Weights of a small transformer language model.
Size: 10 layers, width 768, 6 heads of 64, MLP 3072 squared ReLU, vocabulary 8192, 125M parameters.
Architecture: RMSNorm before each block, no biases in attention or MLP, untied embeddings, normalized queries and keys, shifted keys, normalized values, value embeddings, hashed n-gram embeddings, an embedding shortcut, skips across layers, capped logits.
Training: a variant of Muon for these matrices, 525M tokens, 4542 steps.
Each number is 128 + 24 x the weight over the matrix's rms, rounded and kept within 0 to 255. Layers, rows and columns count from 0. Numbers have three digits each.

# up: layer 3 MLP up, 3072x768, rms 0.0914, rows 2970-2986, columns 192-383
# down: layer 3 MLP down (transposed), 3072x768, rms 0.177, rows 2970-2985, columns 192-383
up2970:110104127136140107150093095172164133159168124141139150154081148173176132193130130161116125157140130125174138152131125173129115152156160140148145155150141116126121111119120152144090120067162082151159122157145087108132090120117140125098120088153102158114126121118098141112129161131137165090132120106160132149128102105137136113115178111134187180122147158117141168142124130123145077168144106137143121116133081133139114116144154129127131160093142128126164125175134130117139129091110159097151109103120158127143131126135096099114139120124127112157126115130089083093163173144118135132
down2970:133149078156115133143122128105110153100118089113139143179143155136116134148161147120124161123140170144113135165114163105105143134108081176137156129105146103105097139111108145125091134111154149143160142125133112139119148158132163090165131128122096103118142144118110098130151110143094100081097093114149126170129116137143103155139142107149119194120103135128101119095094141147109140125178117138133145129135097114126078082147136106172148100162142140108129141138171095175133152153091139113175152099117091100104149104125119115077132163130098087140103106133072120119129134134128115113
up2971:100137129121119101127124138132142119109103135120163141119142107133128175122136146158146137178129114132126149081100146112139095117154132172131139127136087116112145134134106140132117156091083123131135107115110132138164156123168121125106130112118154123134163099160114132120128150104137109092099105133127146149142125105134092130145164085147154132123102146083152112106171116119096099114147119141146123081155141130124145182150131175118156117159171125123115138133107145143111076150136099132127147161138103108100118150147117076144108171109141123093096117102126168105121109131089085110
down2971:124107122097092142169143137150111094134124119153139136151084089152145139116127108140131151085150108100125134105131144102139122107138163122165090170169108106106120153108149118120112132126151136150151150120126127126155080110111138137059125122102129138130114134119110109093143132152126127141116128134107118095178103080137118131145141105143156133126150152119142074098145120134133108153161120111121112158098109122116130150123090144150128153104138145102135125194127167147098150128121098135084097130135112093147095125130136098133105120126127112108125106124130158147115105138122134132
up2972:148153088144090090132112090112119116165104091098108116096127129126099141093137127138104133146147076126140179127149148159159137115192160122163159119157135119104099193160126145151139153125086137091152132137108133067155140153145141151146095146161135100178104111125114137097115141139115128129096096120100163101103123128125111106088134121110128161127140079086131122150117114100110112113137162171116081120117113100115138091134091106159123116131097084116139180168096110099117123122087164156133120126136124175131144110135145123148172092118119110138148136124128108075169083122113168139
down2972:112116135125140146113077184146082164173117118186108139101119129131124152093110116132089101126154125123125105173136129162125101151140081106083153135167102147156127112165133127132083122117123123099098138170105125138133145112112162133135080099163120123143134123165147083100190140105135131122082149129118122114077108132131105127077159104092128133140104135123114125126114105125081185114088176185094106099085155114148151119142126096132158142158164094127126101124159075136131148128099121162096069140160098105122148118129107105119194130171097189117114106136121092152101114131091164133
up2973:217110085086082014162140134113163141161136147174111146135112112125135145098103144112115192141184130140119127102160105124135099106159143145142104117128100136086114122082164142117151163107120165123140138167181111139174110122140109139142135127116132161076140155131179142149072108121140086126134141125119135152132145137112187137140116185088121139108138128128144107116095098136098115120127108106133152182115144135143099080146128175127130128136118103128114103118114104107133130143165129165167120125086108136119062126160108143133130158161151117081110164124125114139130177102125173159
down2973:161133151120083119125137125137139145092104120132133087086143176097176123146140136151096109093110135138138112133131131099130147128155105114128159093094110094184145105133143138097150140123100131119174149118090126126111119105139086137091111163143151110142135159140123133166086110073129110162128114117168173070156151144147105128087086123131114128135120161131092100138153111144149124135138135126104150078145149122140080134162143193158151085130146136125118137138066118132128137121173128156119134085102103139078138090140135129133137102140119099151129111128138101150122111168122135171
up2974:182134144133100112145110094112079128117140129132161138058089133118112127111109148107126184129125132176122152131137093125138149142164159094182150142097139096140152111126144144148142129108121119110137115133120147101129132120129102159090149095096133098113155140087100135127119093127133156084116091091123193128161151119140153128135126083151112114117133137134123116139115191117145134119105096125129134109151116122115135136155125089119128096097110169141063121106151132118134114138148088141167153127116132135116098142141133108116085107118139115120133139145157084129143148100101164116
down2974:131108109141125133115130133117137142094169110114136156096110140139095148112145087118097136134130150140104142103138117101131170122106174074130171137120115106106163155147117117156106095107138132172173132120132132143084147124112109126128162093117162130147152180103088194155158102125117131164100145124137116155156127141115139118132136118126136111109098154118107163136127159105146150120167132112100127155148107153114152108133124141154134114141146134162059136125146159157092127125120136139124149136130124154112113144140131131109160147145117133120126145132140120151097117136101113136
up2975:144136150140119171152149114158136108083117127104124109130119117114092125130127153165145145097131138117120145107144096106155061161145083106118101146121071089132130101091140143129110146144119134120139108138139132167097139113117127141103156094151113157143143107140088130154131122127130132131124127171134113125134126202137130124140121107161181066098128141153152116096108152086141146124086156103131105122128098153143106143112106132109097084159097153116125117149082154131152144097176134157105116143090150125130178148142120093165127122137127118169110143094095130170153126118138111098
down2975:107178099141080121131149106147193143114159123115125130101115157172086130119129132092087130108135141153113147137110090163138133167131155095126122114125141126132130109105172161124116081109118146154114141122179174141108152183086099184126152180165148138128193170131098146106127129107139142105093168142114111132096104110081157140134160150114093144111143137147132088139143115115119081127108075139103120142125133155098116132113129111097136163126139143114112167133149053104104124101140173113119138130140107109129115159153122102129113127109097169150110148102136118119117088162152112121
up2976:098137126161154141114120109128106122125160122108123151119155169093111108159162143117173089123130095109072167174093119077140155119130134120105119146094125131080127124134136113142141129148173144142179133092148164112087151150140147175117134118130084155115186126119133124110177103161107099127133149102158162110126182143135150094102145094129155124151137148135125143110175116171100121128112148106125160122106139110102137126102138103159130149109122152093135116117117162140123108142101122103118121122113149120120183151154096121073136111195162135100128147128148098100146090123159157170
down2976:116125183136113159125088103079138143110113138155155120132115117115116138166121126111073096091181136133094109136138101092126159127098124142150113153133135164126107125130139139140132109163133120140120139115157145116133122164104077130118141086129032124151126132119089149159137103137129146092144167087106160135146129164119116111096105121141102124214152134097128172073153121137085121132127113108109147094068100141121134135128160187166124132115088173176135103128162149108062151135118176138108122087111115182131141095172159147105119133112129100089134113137085131105103117105151188152
up2977:131106147154139152122119151147138154137142126105130135124167128131137076120151134151153123143116125098151119086138122123177094115140153092110113165111154116104093126090092123091174156134088156119131109113159107151172132134154067107107156181143103134165153123161137094156134096115139161147103105162126136133127165093130145102125132119114139130100142141147143140112086174142144137124154154146120142143128140132102135153157111141106127128151160138137114134158124176148093127111143119145145136161185143125165142132149059127086151181110119152094132105120145151163130159132119146118
down2977:106093118149134172119086143124097102159093090141147129163136107105118096128135108144150126130130146137101121138147125088131121143155173116115142137110151138085088122140166132113087104166163127106126142121126155106125098143142065112127149123090132127166113140131115118144160178140138161154097132132153133085073093084142130079111145145114168119104158150199103128124134148128098113099118188119139161151102129089135103131132082105162108124118101141140102108133135117145114111103123093144164087137166150109131144121127111128107131156105110129103130145127139155148127174139132113104
up2978:145120098119107134150108147100152108188102104135132111087139090138156158121104152135129151122124162119139156167120108146141112099131108183122115109149114117148151129094100094138163153176147139078120152153112112099115091116174182111114160136117068117177149081106108117116133076169146105141158128158117137102175105165112174168130087135135113116132095155157120073121102130099095117113168161159167087138093164112188141166136126107145140128151089102122112151133161175136086137115133103105132147165151162149124116111092190196127153160128134107180107152142143147099152143144145130136
down2978:147148144157109140158133069135139107144134115156113131136117089163118147154152157122171111138108152139116119152140082179132098097138112127095134094151176096136131098140155089127133156154127102108160121089133082154132165130173159142131134107094112048111105146127108120116148168123151155107129093112103130138107095168152084089123162082128077131146146134172166162119110123129147183071077160156146136097128136116151169122132189107158147165112177116101121161123091170098124074109095138133147113154173106129142116114065141168124119159120136127150136137113137132107074126146143154120
up2979:129104124116103099175141060119109120117132109130111159121153135105105134123135103098150136111149122099113140125139136110106116134146144112097123111171157128152150160108150087127152131083118113111128111158118123120105127134119091114136171139145102127126105093137151086111109101174131146099141104146064101130167121171132146135086135165112139121145137130114091136161123123100128157116132135093141108109140121180116101126082144116117150118140124164152138073160109101115122149136115092118106097135120129163109115122119139136143109097146145115121122116099163117108123102143131160120
down2979:154091120094117087081137108135103120093164105167114166126121149147100152137192163114156129145138143173137116148095148138117081138103162134124129133107180144149137110120120119081126107136122099118136117108150073126101184176101084104126129140166126112151148111161139115116096153136127121118138091135095099145127087132135099123104150160126122116141139106104135108129131129119112103137144145099127104127155159162118166112111126128148109085112111104096118118153132129123111136150100135132113136141118140136125133130162149124121153129127153100129116117100148094100127138104102142155
up2980:149125125136134142118112120125121170136129115163161131155121167128130125125135144125126112082133111112120150110125119116164175111111124141122139148104146142137133164114137097136099140123154114130094120142111136125097120075135141157126090169105173107148113109129104139116142114104162156130132138126133130073112114120147143140101102136105097122123087149124166156105089129141108108120124105097128117143109134100126101138115101126118159125125124130134152136164092116107112116116113139091122138154111112137092132128156077133171098150115142116139100160092094155138143158117100127134
down2980:085125103137141131142148112162124096109140123110101125161085126117120080138113141132153122163124128080071125083121116149142115109073051132105135165099141112121139148149094124134125145116122095102123086134103121114125147123120144121109107122121112164149168160157100135109161126086153135118091155140089111116124104106158108159137148145138106139116136122170144124115160128112119138123097117095095119147161189134126138076125118147111160134134123077121108129121118093128121154140157124110142117159127121121117156113135133147147115133135135154165144117092127121103158134123127089134
up2981:109148109136169127138093160127112138121106166133127096121166127110099110078129117104152118104152132139176154132118137154109121135133150134120184099138138147116105163113117175159143151119154122128106131150131146157107100111141151114120095155096098109124106107141122133112122104116120165124122114118123150122165137155126099154127109135148117095162093132124121133121125091159142134103123138118173113098157189126130128165149112122144152131137127095103155099116097124116155109132119163127105122116138116107123130131100121094143135135134149124133121106170152124122148148125129167167
down2981:123112136129151155139159132109122135103153093126170098144135118119109107100101145164111131141114121148104121095088087123137129110182122161131101141160147129084113109126108100143104110114151120144170110145145147157114120107142114110160121137114148081137107093106103108123155144111106152100120106127105121140171164136109156164165126123167107138131132141125155166102118110080114094115108140127131160152128170153108126137138120158113076150129135145096090080108119153108142133191148168106098164147137135122090161100125121124104166111116164124150122123162144079143159110171098172103
up2982:179119133108117168116113109135170111124100071149152125120125142117142103110143130151127118120128104161110136168137099146138139133117146111134110135124137110118070135120139106143095126116121094118097088151121149140084151117091124139092153143110095118136129083126155118157129115104174125151111151110129133120125103113115106159160126143092130123168138151131126104139128104147108108103162163134142103075074100127132140145130102126106121178176127068108119098133112139139118113101145097104115133142126136122093083136135121119138138143092128130103136066171145147166151144118136127146
down2982:113158128105112115106137165105131072142069097134157083087132145155153131116097144133162120136163106130150108186124082136188115156136121109139157146138134107124119110123150085068125124147104105117114164151125156127124114130076149142125122165088106080100150101196129153157128151140098104116132102137162165126100143134164125169147103114113133145180130111090128139133151103104122119124122152123136110153109113102141145123169091106107131134108138159157106088144147140133079139163126116142127154098131116116082126127134090128154157138157117114116140145123173134169134108152119116081
up2983:145108133129123120127137117118133134120152129175140125095126133128061134148120151129163104103092147098133152126148119118153178107105155143141104108154130091122118106113095087144105137129088140154110146150107118132132191166082099074118117130125165154121121189132158116161116131110154124133107113118115092092123132154090134117133145137130149110136118124156168112156102110158140093107121140085123095127172152122101199169101132111154142110109121157144123131124120126167148080108141093145121127100090140159117143114144110135091142118113109128146147142115177100099128117143169142153
down2983:131155097087143100153069129098097157144157123130139132135170101166131136133164104107154125123141111106149128165125129140110143095109162150137108136085112109131140098122104121128132169143109117119130100185157151101121148134159099143126160127139154129169139100169149134107113110113111137061123155139129148160077149089118170133092099131155128124144118099162142139159132101124107157080130175116105105162168121148081104134098116152108122111100108136151119155128113142130112134130101095118083144137129098177163099167137119115133086084115104150097132142172180106145136152094181101136
up2984:137126148120103098125149117115135147115083131126160149122158121131130122099101125111126116124133131068129139099096105155138084104103144108101108129163083111145128133127112091134130126128108154178122130115161137116165126147141142129132136133103157181167121089108131049131149132156144079122169135144157045144092098130098129091106175079106119095152122133127095092086117101154132137168181130163166163135155191171128114157131162119137112130133148128158105153082112131126186119119115138147136103127127112166124128136088123106129127134133101102147147133127084148163103133158150132113
down2984:079142097130134128117124144152099124200114122123184145085144143159121122153091134099103103137128122156106149117130080127126156114131126117156124155148151100099147123103099121156121120088111154114153136125116104165134110113168118111138073154143089140189151119164143087156142171130139082114149115148114085154095093114112089133112144139139112131114111116102127087100141117123138118131156143147140109123103123158169096161158107135147128132164112118106181147136127117096105114134165133137143119164157127071135087157098105125126116101161094141133118127096064123153109130147104116131
up2985:116093090091115104156093100116081137154135120110151099107090093162112093096112136114128137117125122165119126114156104168118134117122120110109153135098119149116136119128117125140126106109084139149129114142119129101088115086173091141117134132146077111110139169121162104145101115130162097111143161108123106132164134100134126121125095158109096115099147164133139135167102150176118126125120116146171142113143137118113115103133153116089079067112137102141119140120117168162123126105133151137129081159143126146155109130139169103146165140088118130156124131090139131121088155151099109086
down2985:133139121160171098163147112102150153153128117137154120170124127106129136142103119135120117129127143105148142105093140157100115174134118108152148142077058187116099122192156132091134103125151159142145160157141138092152104127132122110115112128139145151083118145119103160190178117162104111116081104092152087111144113141107148121113141086103110126138169144137082165187092100097106121117124138153119128117131148137127147148129122112083098136083132128118158175160096112141113154106130089134183113102117135133129128138151138129107118135169123111145179096091128128065098115132109096137
up2986:123119089085172125113098143131153129190094112125152161107133140123150178125113098107122073099115131155158098101118168111111107135111135153100136115159167095109147133138163145149123148149141131147105104118131140126140115111122132156059172099138134166152164128119105124108144109138093158148080147111157169126107095145119102086140116116139108119099073096094171100131125137108128100123163158139140104115165122128111173107122143107200139139133102142144116110112152155159115145131147134104146095128091155074076159083117127087118097127118153146083136139138147120161151124142117142122